config.toml
num_hidden_layers = 23
hidden_size = 256
positions = "rope"
rope_theta = 10000.0
init_std_qkv = 0.0375
init_std_down = 0.0
max_seq_len = 1024
doc_mask = true
Each number is 500 + 25 x the weight over its row's rms, rounded and kept within 0 to 999. Layers, rows and columns count from 0. Numbers have three digits each. The size before them is the row's rms in percent of the matrix's.

# up: layer 14 MLP up, 704x256, rms 0.07, rows 173-190, columns 0-255
# down: layer 14 MLP down (transposed), 704x256, rms 0.0629, rows 173-190, columns 0-255
# gate: layer 14 MLP gate, 704x256, rms 0.074, rows 174-191, columns 0-255
up173 100:486505458546531469459507529456515522516479514486479509463457443458510508458552563509487537499484500533519535489487522516503510504484510534480501467524525501477477476503485482500506502512501506497544497509516535493516490501480502507499524443528543494500480498460458504565526486518484497518456496488487474497558485498551479514521434513511541546537572520519505533517494494517512491506494540552490533486498461485484504492502520481490490493550561498507494494515450460480506524485521496487492463511512491472510503496480498476462510516458500529480467484475511491524541481504523538481490482458486456467497542479505508526486524500497452522482484520457504500452485492498502503484522525485531513504492492491492472490507484507473504498479517539500568491474513508479478492517477512
down173 098:552545499511496488460494496528504530474492514502523542477512547524466480486516447511495488520488501501486461499528508527500515512499492524449501484494514490502497518460437500521513507467500527513467499499473461521460481475529560526507502496503508540456473513510453488485499479518469483491462499525472497450539527492535525493460543525490515516493519527485579532507492482501479490446468485487484485510508501515498481499435514546458508448517491496493476526522520530532478530496504548450507504497527532511523483481473544511503501508531487511486518485490527473534518445506501500545517499447522523518501468522518493478478494463475473479524462468502469495514539470508510483500486477459486524492485496533503521507501501467486519519535520540520510514484537524471479519504460465
gate174 098:494529535491525516475510512513487475486442488555483477471492569496509499487490510498486544498519497517539493505469475521515465497500520500551482515588488505461476511457534449515466522500439502507507491512495537478538446506511454524520509488471498501517525493489498513530511512522534497520522516497523517503517553504497500518491513500499469504490500509490539514517556479511551482512508511503547537494464521478528522535516556511522486516522509537511525509506477511512549486485495497506462474541449511524505478498476538530561511518463499455486489505489498531523498537503501543477485531520494492516504522474528468521483517513508522551535500506492465516508494509463482492476494493513509515446475488503512461499545433510504511504511529532481470525494488511507479512451489499
up174 101:486497489501488505513486532518530497503489521530484523524518491493543494574541473521428493486497527485466494492545520470481501530518486509502578503492524506527473486521461486501509503513466454510538490457544453461508502425517502507499519479502493486507486491467467512499490506463462509517498488517487478498471487473488521479528459523474459480444493511521509533492508515471539497477480503499531510514486490505491481509476446474475503496515482469513489533479536511529523493508550529489457529526512503494485487513538433520521498474516497547490530515524499500485488514463514450504502496507513509477495522491493529517541466504454491504513572509519469499461489501529505482554544471495532483530499534516472486484499531520513544496510496477471480514483518501535532531523528518
down174 102:482515474512495530476509482498532537536477504555482506529520515483514486509511467498451527505504502527523503526492479483509490526549474449502500510563500513480502516514502456481490513545519507509489452453498544474446506467516505508491479469503518434508534490462502506476515524517483491500495505495488518478451544493522469468479499546521469486531545529472497494509481506523528491520476522497541508560466483451471484525556502515478536495466508510536529519522513512523533496508511514517485540532542503500440469472504492524513516457464544514457517527505532513530476543495506493578507486537498504491477501464516498504483501522476439552492499468493472505489491507501512508501485474463512507504498490503471459520496480466510497524497518470483483482470489478527505527506511478
gate175 104:521462525517508526464484488518509549526468473521491493476512495515506493489468506520496528513513522498455505485497511475495457493449534471489503504503505475557475464524530506448500463471515489493439516472505509465500529510553500506548487495515519474484478511502492469536444448443474486529495489508493494486503506522495428534485471504490459502514521468496514486503473510536458452525493490507506505481470500541504536515512477499472548540499529507484496495463520476495510512459488504525485459486456503510520496542512510472461520521545493506443501491520498496511506495460539464491518539480509522482494457534512495494482510523482489487504485474486539466500483497491487498507522559495461498536509519466477564480489519501516509439483514527465489479441531513488520502514491517
up175 103:480527514513467407482514511499517481545536541490489462495506535478490477540520500432455527504453519514518475504509463489508467555491470505531498498520482487464522496489443518484506520542498518491509524484501467462489492490472491510469490475473498519512526497544491487433490485482498488481461521514527515490525479552496482474506535532499498515508465490495498491484535518500470503493476515487527557449461513496542504504538482486498474491532533513468471512485499539508496497505481493523502505477468499507511542501485495489462493505521479521532521520515516498436536490499497553519532460512521494490507520505496488478532444464485518535500519482489502501525548541522473490512451510482551504481472519481537454510525512495521535522499529497468512517515484515490501530506545494
down175 101:509524502482453481496506520491568524560481483482482488454525497508494546542511541501462500497483514527515504469485516481450510522499466528507508510524512477517498469476509519474490488483482522470522527482482495465528450469473500493469463477470489526461513495510511461470462475510510514507497484456485558535498457528495485492497534555489496495479547489466507451474507506449488488523430484523519541491499542494549476524493494519502508480526496496459482531492495498503547512511471502520513496508522528519472465503482500478523532505534496466513442543524527530491560513494537534468525506517451495534495507493511496503506483484472489489490505522484534459513512533477492509503487546505535543502487550535499474523515526519481511510502512507476494478483515540534491515487529470
gate176 107:521529501519528518511494542494498530540503517535492465450487467493511463493549531492489506511468455542484490467475496515482507530513547516507475525514488474515495463449533535511476510476494498486477568491494459460507492495493507535523525523539532496505510493486545502502533477509529496536486512506472483482540503523540526485508485481521489495515545499459498508480507512479513445504548484474504556536427514507534497442554516526508469484501517479513510530454533450491475456493462533489456532532465465509543520530484517530527493482485514489473451464506520469515541476531520473458478511490502472491488485459472508524490510496519469525519509462465492494486526496495463500529473507524512498499491496531496512480488484508488513506489522499513509504497463503483488486492488455
up176 109:497537476495501462510473528518513471484468484516522535462481476488530504556510508532486520489519514487542496531493484516488510522470507467491511519527503491509499486531483497503551542478532507511498492557525482554527496487458515477503503513502501457511527494528476507495508471502528506471507514489472478512514508495527528486512510552498499486562455487476495478530531551509499467496489538478535513457453512541504507510495490502544525477532485481481458533538515498529472514481471489510496500499468496489526516476535485497475449502525487501511467517443527500501502466467481524522509483450464497553470477525511531466524493510508477504514529457530524442474495473498533436506508453476506499504476504507504487493498472483495554501460508532493476494436557502474473471521482485
down176 109:489507530490461526455521508510477517530482513489489525500487491536504479473495526520515488502526494475516510472501494510473490463517499485452525508515479454521493484487478518485563472486535516486468497523479549442511472477519522503487481477473494516487467544502477580490518503463464521510540509536503530528515528561520474559490522504484525498497496469521498467549480448505519472472453501479508527504522487516438502514440503453517503514490504498455482542540476479524524482496528455508521444505516459466461500500474478488445516535477501479506508519499508467485497494528503498497525514465501510542472514508508530499494525494532500497520480525535494486503496524490565515508477517491511463537504516519499503498528526532495517505493515532506488481523514501443493500486489446
gate177 098:518548527509525511542546535498467508464520480513487537524504509484471488470489512496519528485469508486509523466503489457500499506487506539476476526482522447466506496493556513502548512483487533506516498492533488453458488483448508527481511517507525475480536460493536488487451491440488484515499506530493517491472506521499482563469501491485477483501504512473467538500525477464523470521448514492476484523512496507504462507527536542534523535461476510509524514438495507489464474520492493541490493485470501493526547496540488519521547494504539443523468519568515484521501433497537495484503487473456493494481518454524487514496489521502521521481553523529523496506504475491514444471483514513536486488488494480509519478500498511482501468519511505492467502500515540473495475479480505
up177 099:525493503475500470474461467465547517496496497506509507478500479547497487502499471469480445525494441501493488489459522508493517510510522503558490515537544495513440527505491495508530528526524468483474528465481528524519485510577448492527508522492496519523506517458529518547472505515493499531523481545505522518488517500556539480532500494505526493527466465513478526484478541470495480477511526480524537511466499488544491538505472526511467506530515498547491507515535530537461525520466553504479483509521539513508500454516486486512459484508502495525549517484539516532510528507511472498440527485525568528502502498482521505491453498461498458534519508510514506467546489495510514473518496523487508524491498487486522475497485529505539497532515511510540488500489497524488476480521504
down177 099:502497495529532490542509498474473490504513473539492477545498501465516485514500518463511508471499497494479494433501469495481501474498507513511503470523480467534519453473527506487503514520453507528477483516493440481463471486497500458551482503469518454506514495483540532483470480493474475509472473522478483484460494536518503487492508499506475497459518466484477477507515501466504487511505504497493463481472516522495549497494477523483537501467478523478491498503480484524473502487517494524451485503490550489479517522514542504514526502499531527486509521562474495457517507526500505449459521489483514485487499490445466530521511427506488484498506449532490468482493500551514519533454512518535494486507463489515543476526492530480515438441539513481501512488534489445447460529503517
gate178 097:539485515475491524508519484535496504473514494504532474495480501553470490524493516500481485500529507517479520506484491488496472480518505522517548502488503511517474505562513501536448472480485496485486553472513474514527531531495474505472479560502547527462484541468470498525511515483511509500515469517528511528508518457513466487564549528492533466472478472463457524510533540512517554550476488534503488502501461506519501469509503484523502489470519456465471526545517461507483516515496493527534526527466477511518524479489499507512506512493454493485506525528529512476541475496487505472476537496497513462480477468499532518485463522517521448495508509512456508477517469508478509474503523461466471460530515532550509505432499500523500529521514498510507538504551530479477536492506479
up178 104:476491502467473455466469512490501444544478483509507493479574487464510515541489494512490511495502466479539483486542526465474505521486511492471501553514557551482499482460512497505495529492482558481488432479511494514484504477548451517521514447538481511486525480515479500521467482556471520517467530502525513478476504494477511509481494442524461502471499511511510471504475493508463489497505486468565533490497470514473521490536501517520490487514500514486502485498486535522525487479511503481484495499494500504512551497495546486477502478456534497490492489421464492518491508504457532533554503496510517487529502513503446512512468476492471499545517531509505504522528465497450561535507491521492482495511499495503479533505522497516504499510502513497485463502503505472462509491540531
down178 101:524500535471459508480534485508516509488519515497523545459524524542486492512476495515480538479508476516514559494481489482500495517526523516503509528495505476484480505565499473502481517532474536509490527494488470473497489510535498500462472495509497557487506503502476475512478519506507547475467518534498493474474491458471526510504491485545499518480507523529473505550493545547486510516536505520503491460506507476499532491471457519506525543508512505500517513499537466529485542560457459562491521549488470536544484522487503523519506515496515487487490479507491480515477441534457536469493484494505507496491496507483492536496506488507492467554532490502475543477511494522453527493539494466454458490483539541532495553470521481487492513500458493499456552484518488451514500498508512
gate179 107:493472539482507494469467479486537459557491537542433497508528497519484486547491502516477520449537479488504479486485462519485508541515519484537514511507518472484493524534520478528522506518507470516521514519504480516523477497513485470492456503557479506476502498515514452516492486483520529512513532494483502478469479516510504527470504542497457466472481482483522519486497507526514503537504468508508513526506532564535489464546531505460519479496472483467521492511508488483542505491494545489459528495511489486464498503511497516497534488471505524468497519451499484497522502493515533480480532502497511508520513516491477538510498537460523534524494465483523465494488479487475487539484515461465536476470550528525471490476499495509446460538456528535488472494471500534437491468483562
up179 101:489480498540488547511510496453518523491508474470515525488463457473518527475518546542555489487487487523490519498494483503516546442458468517501519480513505489512507458517521523476491502531481529456500502438498493450525491483493485512519511537460482509476510503490505494481513525497484472488559478526501496491559536470535492504517488482528514522525508510484480525484482487521494482463521503453503519525475479486475511518530494475485454489496469551467512501468508493518525489517514525479550465489472469494505476450481501451478490497520483538550534481496492523526471492519531476485495530548526510485456511507475517539501523505466520503523478534517487514538517540477527499529531499491481462466497499478442498490500477505455519486454525497453477524517532545485510517519511467
down179 100:504476526502491492470504469483528458521519506484482504504471438487499503510527500504481488490550494513482503517508486513490520516510509460503523520485520499516482484550529493476540510504491527506494528541517486483534498497518460484505491541514525494491494486515507469519499500538519510482515532507520499454483515491503492505485499456519472520494459518481460509535493468503488539478485484499497516475529459545494481529513543508492498538508472495465531524503493500532530507428515535467526502537485499494496498509467542424492506494512459539530499507488478477528508545498510466488489564544463453499483493537510545541501479494514549522512469507490469508534536472524531486527485476443472502481505537488484475482500481491523526459531526506489454506551445542525453501515526552
gate180 103:480469474483476489485531465513466510519466502515518546472502502514477479509532520530512522508519516516531521495498492538461483497483524507481500516514487482497450513493474468488484477474538527502507548484489485506499489494480466498502493504460506489527563450551517454515507509520530469557489523535531523479481531504536484509451490519508493496478479498527519474526518507519498448558460470482507572516475550503493504506483530459482461501496477567478530482540501495507547474536492507539527467505505472462507507500473506482483505515475524495500482496482544505497456510483481477475523500505459536500489491504535449547502476520449519508534459503531508477497488536480490526533521499482484492488459506519550518509525484547514492490493521515478486504494533519489471469501498552
up180 103:486500472528527480459539505495465500508501499521545521472475540510520540463509497501518465494491538531480520505501513487531479488486542493514503515497504452444524504467510517424491493490478463472495511555496524476507495512511468500498473469528513483471488496519494505510503556510514478505523548503527522496555508457526519510468469540510517521523533496550499498477445513526506490545507541468506512539516527509460511544489473519500513549481500483529499456506502503505491489493511493474455485481463450483515474504481500461497503538471498512474438460463501478452468508540472514507534497504481476493509545493544509516455507457496498484448489529516525503480517549501531497522499494532498477527507481498507504524495482511535537490496485496495491492500524540455522539496503544
down180 104:480509489537508548503505535517496522513503516538532513480484536509494509467469441484496492521472483510496473522473497534505487531472513533484469530460536513459484512502503471529509478506482480505525468489517499557521497498518504480503475508501522478492506549460477480502496516511520497489503507522456500452498472500559503486483528473487530464467511494514481487487452496483497538546494562495506463499513447560479507498480506460547462488508525430529450532511485532492462473489522508524500488509514514488529473523477509497472481526504489500470476497469438519494521517490478451576490503509473478525572488482519488555467517491503487523508467489484518486514516500505512523465472508496505510484499486543508558475470498470505540498525496490533467492512510501500496521468500515
gate181 089:528536502487491500477503506499522531509535490501550486505503518463521515503537495535529495561539492478478508529546498551513507481499465503517483515467505499498539507523510454494537539552491512531532554520525468485531477537511510489477519504507494504492490480511535465520553511500455447474506464519484472494508479515532514487537468505505516482525512509531488503514516549499510532485528473464504505536492515529502489514535482495469455441513471509466486528502519528510451457510497493448496484497505483482534520463461535446497508520473509537481488504486534456485488513463464465512538514471501487476482499456471501473477538504499500483458499531513497514456458522483502493499508543543485470488504506457484505469463522508486484530471478522473486503509522484486491503551490464
up181 090:505513501486482506487541496494443478482494529508479508484451499518502514501474504454469470517509499525504521509499482501484507514507542516496538542506538511472516500509501516534512538487527498504511489529496468550463493516483574458509490513531497483506527510503511553518488496498539514497518506491496495504468506569473530468455487521498493488517475524506520483555518446511512519504518510487487503492524472482490498519489529492514500531472465527483433490467478545528473503498488449540466503503489481526476476482523514566538494489501443463538478476502493540472442494565524469484438494491486496515546492512516506494461501485505536490564520508509497516515466505532495486523518461508492453533527502484494494537498495512485483487494513439508537498467468505501494522502522513
down181 089:494532485495525487500481476520541479516485532495533528515455497525465465515489488537535511488508518517494488485518490500480534482525477494474463496485483525524455535518521521518525476491442556490502517485487508498473521481543493554518489489509530528507511539464505488474441525491499529495511533447517499501523525445518452495516521478508528495491489505438545492481496496491457483546484526506470460497509519472514508506478510522459481494471553485543510547502537477493523510522484461497514475514446473481501459476508503491475470475518508512482506500530475507516538497492485525484509502540537525529546501534528476524513481486496486494540505469506535500509540485471513452492511498520491461523477455543498481528527493469485546482470466532553511469500499485494502477459477474
gate182 103:522554466496507475473497506554499485530464551517520492448480556499523456489521505514515510532538482472549471489478499504523460542517484483511461498493497507463481519508499513479530533515503531535531470507478504506478487462486506481506518526464532473486521509522529532508490551468460511479517486499509465482516521452494475476506504522549462491506477527513466527517510483504517479519465475460568515498447457499507535508472495501531480489467497505471468559516488461523481477503495487481507465533518495510433526482473539520489508512504477526507508539470485506495500481477530486507494509479501505479476507542471524493480481491500455519495535477482501515464516545519504471490499505547520504481504496473484457498513491509539508531499471557465482540475462530483500516479504469
up182 107:509508479540499545513467499533484497506480463483553497534520500502473496461482558478498547504502530483525493505535530520503517508483504509514536478487489465541485508467522533485476491529532516460467539516515537538515501434482475474522465467460530485509531554488479490487536517501535473507511496554563534500517550513528513474461461491491488521520515513474469492494492529506457494524507526518506480535520478472454497540489497487499530495498467511491494468558449553479533526494529473475549493537496497474471503514463500471487485506499525497536510480505526490530509516487482505499485477511493513481498463473528475522540518519457497493521484478534504463527516493511458484519539443485510513523524459491492490492503500499480541485465524505507539518486509500512500513540498491
down182 106:465478506498542537470515567464514501549535461496493510520497508508486526537510470521521521506481524536470481491502512477528448514492521496485483536507493526519564473513502485503511470496433463488535508526484519484513498515490502514452522541552500487444470496536523488497497504515455496489484502489489516523523470516498507473516478453491529531494482481499550482517537515448518462490521469515496517524521514497506485509518516529525563479524507503501510478515535496501480487498528556488496522484539513499491481491552476444500503489523495512449496461457516504541489495478507506469504544526485509532510490523488494464479476502530515465501519489467517533444478472477517484476485499503468474503507512495481476483530583470530522454526502494518516505489525486525523512493490466
gate183 102:483478510532498473490487512462491489534490519514501454458464457513505507517504527500508483505517464497495507489546467522497442518495518505458501509524541485491522468481457529517500495492503542474491464463485473486498484517507499452486476471527497517451505467504533465501502472484437485529505464518481419507514498479489490522556488501505495470477511501478508494509535486479509478483514475509462510506475470543520517510510511539457478463510490497540516472476513475469495485522487467495499507516502530486478509528489504491509508480518560503510531573502540531480515499462464524486520531521486506460520535501519511522466525502501491546474510515520525512523489533495447536498457525500535526521526539467519510496466516496488484517512502483442481527530550523495441531465518477
up183 101:506494491522510442476493535495481495480518514518497509548464488520515491487488538527519526473491480510502503473521493510535495489474483490481514478516463518514462461462471484547520505506508530490503523464546529492495507490498479521446497455514500480524506487483472470551543487533464453476528495528456507510538506471510461489557514446480506460489535484459499504499473533478434522504507483533483461537526453516489514457513498474443530554465511508538523514496500504497461556505500477467476518541487495517537489518502482493468512487509511494487522456467541500501515472515476492468536462482543527463524513517498490490494554490522471531483492559514500504523488508512491529492509507483506504515495510463487475535473509450510494492509485478502498528468507489498505517530535537
down183 101:491526521497512504521474524455503478505529502525463473546430495522475501464482541534485534498480537471513531489517438484520515497473540474492513490481478518508509577474521520518515523540522480506512515481451552478503491478520529514528514520478475493523462511479484497526533502523484465450493484478465478467558493502476467465541501489520531521538529455541514487449513489455499486518468516515486489537475492481547491507525481514515507551516481472506486521511501471527482485517475504490494504505531469486469493509527483499486501471553500511504515517511468513498507474529500500531486465509503520478486520429504513493495540524511504514507510516525546540487502507517484517559490471511541511554486533488485493509505530466506470544484513504519529533462493493489503486493497538
gate184 104:512459540477496523513476485482536511494484491493453491489463553469479524529483478523498546465495499486495529483511508503519482508448459484485507485531499490500529496520486476524488507484493521500459480514482507507546492440501516462493460460466518538521542484522507503479517559488495534461522506495526493541509494531489454496499519548550484497516500493514495460471488514548495533503439559541544513503507434499506519499525468459526490514483513486466436484520438517500505523503482464551498485505502498512474501515495486486476455497502522534531510492484515522508513510493496511510537466513502492543480489531536510536514467500487503508470480519526504507477502526493530492543498516455520467496545539511469484482489490486508492482482522490487459489483532513485528552479467529
up184 097:511555527500498509507483495516527555533551485439460525477558515534495482489497479478503495490474448530508453468474498458486497498530491500497509482540478462493517528484499504496469461490535483487542467494485488517474476496483510509494520516478492533508506437487516481512510498510525490526482447477490516504496476504541517513521453484497504434516541489469494526555544511484507518448511505532484500474507518513524530509522524519493514474495474489504516545505535493520483496518447520509546463542497513482439515524480513488542487529505506491506508519508513497532536483465504525492532478532428521511524491507499536533490459488487532487509519491483485490508484541462448529471475494503495488523456512521529518458480476553485496534513498504500510510517496478504480488467527499
down184 096:534449517502524535498460505459470471474450505543500502519486504514493491485463463502533513461483507478519514524522530535502540472480487493489496441524506517479520489523469513467496482477497496485446523494485489510508506497531523489493502478510506481494471500511528529486504553489500539499539547506514517526511518524454448496512561542541494510489494494530503450471490513480454514499458506538542488540505473502484517469492489514520489528527510496509461479487436508519530518504506501505507540461505495495519512463546487514485436506511506502534507528486496490488499494494511488509519469492581477493453467522545502501503463485518515522480514470502538496514527506527496487506510480444523480464538478505472498521515524500476499455506490487497447481472527509489505497508464574
gate185 099:565503534443508523534478540496502551495469514489468454483507500529499489484543507514418471482476506489556536434512508488496527495515509501463502507502510498498523458530491459468522508483534458509502509496530496483487485511523539538515522505519537486474476541481507537495489491489522501501490519530495518510496499489478519511540516485541498481534523485493482551525529546504493537517495510435517500507519502525528481531484537475499517458487518501530539474550545506475499488530516499546490515532477509526468501503481500523517498492521488474492485465505485493532482529503490467436487505513488475534522533513487516480473486472493503512525519503475524508486476439446487487484490485534521521472487496497463467482493560477529458510467500509515505510535508481537521516500499474
up185 103:499452507506493526491516498460524510516536541516531476524512499469501509498484493476502523480465489476480505521485512497505497502507506482516512535523466492507488457502506475487484488546502547477523502479481557496538470506453467505509496478476497498536524476502478568503522487471476523480515490457480480471537493460493487465505487501523495512526502508516483473525531543479447486516484517482484471524474523523487490548497493468466511514484535518486496514519500505544534482478492566486481487540510547528525539498505536504506530531523457497512476508480465477558508468509458505529540483493529546469450485489512487450535468485486490525499446515482500484543511515510523525508530505498486498503533533481509534488455508480505483492507549482530558539482472519479507509477495428
down185 105:497462489526510491506512512505517542452503495522500532526503512524515493498537496508459491510479555527484531519510511523505526450498456468477498476511498503483513506527471486499539492468454476488524466465493495479468463479479494476467488452492501513497455520475520544529553488513519503515528510498484496507512478474470480504468525479522524467541523564474467493497482523487496551484511533477476472533495518530544502481493505502484530487492487510476519494539530484488541499514452483530486506533500478528520484514458495515519465535506546490503457478470514498510537507539441504450531513491530504521522525529510490519494551494504499505528496466485529524494512491486502552474470479484480488443504491470523493509513537494460464518477510534539552508546459512506509465467529459
gate186 095:523518490449522498445503492538491518527484521466437487462475527491463467476567461514485486488508496498493493503504542481523452490525520489497460481478513536535478517582510503501510457484530515532524518477507517562532556502510500516511486476505518521501521541496500515552510478516475494488515551491535520537516499510499517502490467498530478489495528509507508551530519478491509449475480468519462511482477477520515517523494534514492513505493556528493465520453525459506504514529544516529503485524488510493476493483518494470496479496533520530507490530503555473479497491498496523528495474551525551524507516510515518521474497486519467498530473486542507502458527497530500496545500487467497488515495526489473495502463477509506510475499496490522486497532455464486463533520545530
up186 097:480466477532468485526487547530536503516511486511504470501509515483466470539494552508497516494483502525549460471537536526436514451499489439519501539496470548506538520491521497487471487510499511505503503445526464472542480500506515483502528502493458570488512527488492521477511514491487496497497477488462487544521464491487493461518490492501475517530531482466442507470501522529499495524480504504504478522510489472475488525503511480472478436546495466475504515484454527502535448501511528516480540559484454476507476515470533520516487488501502504472524514526511463500477536507527495493469476500527478481534510465463507502519535480487475481488467531499531480484501536471494514516514506504509491486544489474473533482522496516492502554477544489480483497508488528534508454526513485
down186 095:541545512464469454509473484502488498489467498509481477481489542511495490505520509505509506483497498484510463546501486525536500466536500503507494520497508456515452537590502492489527442482525465504493513485526499524516531522511485511458524521519491530508470494506486490520476484508486521509506547514537495522478440503432456497541475543519463506466510492469531509516532518493534455473542471506487494513513537479497506552519495515475541520516522512487468511447512476489526496477499467526469458488533512479452502470552470475462463527475481535456471496492532521490451484499518506523558513503491510492510550515508520518516492507512481485521522469498536466488503524505481477506507491468490458503512491473483487466531511514518520466485476508500533502546476497495497522484508493
gate187 100:555481473478513476468486477540472526482502561488466527512456499503503487481535574525475505501517479476522533453525531500517466459538539521464470493534515464514530473521534495490503462463536478451519482495516498501486486505472511478512527494487519483508453497491528507525522494521483517487507506542500496516499512437473534437500473473516505497517542494476480549528484526506512463502472494482491517499461504474481502508495525533512528499507502509481516506491489516478469528496505476503519517555461521532497458525497529488521526486540557483504485543502537539520521455485522475464481459512504501512497559494517531481506533502537503537504501468501550471510508532509506491491470517492506500502475496478462489489463466500527491484491512478519495535477468527529497513500501442
up187 102:476458518492515496490477489457497476477486476493515521512464473534503508487476496500514441482484509533465512459473471481471456555515496473526491452520484494503512497535504514525496474483489493476508485481480524541484497507488519501495477483544539505492527474502492507459522499492529500488482566476480492483506501500517514525484508497504524499464476491530527522525458491524508519511521448462494502474514491545527509498487472525464565501507483497471494486470495500534516474513507541503528508470555518503514472495506471529468473465473479509525456436522463503498523501499496447507503446452510475521449525500515483490521503516489540470500496489469527446441455506485477522508428491470486497470511508517516502539541546487509487502486527485476483478481533494528506521478558513
down187 101:525513518491493480502440502508457481525499482501482510445513489471528491492477481478515493509530522549467481509469506502493511557489516517501505499490544474538532507465481522479546507513457468557523485506513511484454516484538490522506457496521544490457465526480514494490544475516542512519514505477466502495483539541535480490477555523457491482498487514510512505515492478507432499444506503522506525520509540454482490480538520482501493471559495525479526458499505497510497505545491509474562477482522517498509497490516511521496457479532489477534532482523519537505483482491491485476474505507544512453478464517536506554518473491494500505503456457487463524502501543502493528497527458507482506468525512533537547487499508546493470499507532503492482521468527488499481498497526497
gate188 095:551506543455525559473528477508476487507464495530503490455509489506489479498471509506475497475494499521491560543478469459502460489461505533518506512553515465507506441488516478485513512510501510480457490501468496458494501492469539499507528494522511493480474463492460481478439528511442528535496467495487490502452529474478496504508470543469547480502488487506523503516508481474443507505503531510509494578521493518509506444497488488525476539489524490468513486505525507470545486518454542506532497508481492478524517479510500476519529494504519489482440501487500513475544465514547451462507483506465491512489541517491502491453515526506480543503461511518495520481511464500471519520488529535464502507502507506504511510498527488510506527489506517469527449485509497508512518494528544
up188 097:448536509475483493555479480500508503493497465485497535496516526548519493528530458491504526494523519498468463479453501519460508511527518489469476465469517526492482511509497496501491486533480495527451468524535481514509527521538462495495489495506481512577497475510526473552496543458501497511499506497504505520502496514475467496519513502523455500513486479476523496523497508540529475498488448524515482436478450472501515537491496514470510474479476505467472502462522503547504489496513517537508521508501448498464521553505475516458456505495517526476565506467530459506516514509511477548490527499520534471467460476505456494514500514497519429504516481509512525475529531454496487480525514479497519487522477539530514483487485530486489474549512479489483502513490538529514478527524486
down188 096:502501508509488558443523472498478458535464487474481503507517527493553493507498523500496513462518495503502492521489486428450471469468532493485472535579474449528498452501547510507507513500520498483462477525492505450466564510484488484474463517479496506522482475515469491499465545478480517543503525485485468489440519513488502494516483518487543480468491467461518502523551527510510487512535490504514551518497477499499530493481501505470502543491497494467510474500515474472499520511475499515520440500522498465510520487499510457503506512540523503477495506507469511520535491457541476461483548498488499478470522509478464517485497493509497521513458519474498511490478522471519526463511540508510462512506515503489541534472529489528491488500523514462491545447540506500497504503503487
gate189 103:512526498522464498503441479518479498527496497486492509513460532453457508487432535495473537519481476501523493473487495462487507528512497553511523546497528521524505472506522532500519453487478491458511508479527489460507510515548500522503513504479520478503461537517489464487492480492491467468499486526515486527516499524516474505484466473438554455539522463481488492453504491493475474506493548492521491480494516518505489474523488478500491485443523469536502477526544531492459493463482524538480458469502488487515485519497515497519490482557495512464548462509492496505485467517516481482511538496488497459478505485513533508483487472527468513524486485459498486520506490456520494482516495488464443506509476463487495453500559508496485482482536548498465535561525479498491487503480518
up189 102:500516478554547510478489540456501446521512478468496503483503480459467488526485475464462508497462495458510500494510522491527517507527511498533477548524516529469474511483449506511450486494503491494504462490484487516505524520478483485525523490542525471488526501543454438458488474475448484516528526481443453469512498501531495471501484502507518457508483480478489492521502527496537504463502439484483475479495530500493493462511494484489523486498493455478510456518534494503526429470466451470478481490520519505512500510526517505514468473451498487496486513460506488458527507533495503508477507451509509443474523519488548537538492486528513507521499493468480505510490479498518491515463524546517465503519491489505476507521483538499489482464532532473469492482495476470468491467507490
down189 102:507513470489471554473523513446474505500543501503507499508540459475478474539505501485484481492490504533492501509427536517513544472507524502532523456533495503466465521496475450506471552459492516508508485522508531494507500506488518488495498466514471494474505475475524453498492530515532496532463534483504515499545490509540490510521512531504489555508475458497499548497495563511513511450465465514473528518497519477503497505483485504475492459505511499487515531501478495480537468495492506488466514448482488511482439532494467479490472503497495506495517536504535529484521519461501554426503491483530469514518527525496500513545492485457472483451520528473506521489531554506507538496494479535547516487497516544517512476529507509469512495504485506528534473491471524475476493483503494
gate190 102:483510505484477506460509478479507542513498523525462495499487519484490522539545514528455525458498514552462464518497533502497471495480483497500449474534507478477510501490488474482495519509450495530500549546481480504478498518468512531505518467472482494519488464510538499524533497491497543482479493452517510494489491535477524538474516499506473482452462500417483514483470493490492507496510515495499524527489467505502501459532504523532530472496508502443471526494520428466494545471533523519487505494514443553530519543506501491497480457488528520507531528500478501476501480475509528498519477524520489523477458491467500493513494499473479571487522481511521451474471502532502514510490500532505522498497519440516498472541476478553511498525491493514491514449520513516481507465517511
up190 103:550510459491502532492488503484486472468518458513539507470522477529517523484468528500523502506460498490527530544476454463477500545507536500513554490546471524475507457445531505510485525542531509528478513529484507507504491549500479508551480528490493469496507462501491491497470551517520473497521502524563460541485485487460496484490516469523502497484530485506487468506480489514484485486525521511496492532512462509479532501476488475510513532500512497515512506514484501505533520491471508492510527485455514514511501492514523478486516530505506526526527495480445478487557511504464493463518540528498473544527539500548507473533462512471499491522493464476524492509494524467492501536503521447545510513494556458493547537474534466489470506484512566499495486515553512493490517525502514
down190 100:451487495496471455512476468510531512527513497508478486541468572465483491453502479518483523523467511511461504500502523521464480463529487526482438541512504487521539491493471489504533474480465500525547540453510510504483523504523492550482499467480496503468465496486497499519512518496527519490516490460487525501502479478512469492506476504510476442506509511448494531471474482511554512500474477482522491510454544497528486510527507497490492510514491472479476526551496512517449534513533527486482501524501439525472500515484510495502503452517511493492477458475497533494461472506528511468531508528456554505518497490499496443499506531508488534500540484517464459473486493518476524511479499501503545468484551520486500470525465520552501502503490480481477495477515483524441493470516486
gate191 098:508459514491497504527487483494494525513496516484482487476485438520519471485486519515524464491524438564496503471484473484550527493555491533508535517473505561470516505533494476466484469529502494505504522466456511501495509526524499530487488452484503516482477486487455474489502536544482476483528458495514508456522465501491504464541498516529501521501500521513505500481532508535483533488474536476467531480508487509489473506453469451493450502525466510509506538526497499499511518513551510533498488480492514525437466503491519468479503534461484517460521501514484486492489484519486476527477497523496487531509492518463484485446485486523457480527479459488534492514487516541555483505495530497504495487552507466466522494519545520529456461478475474491473501533506514524490549502527517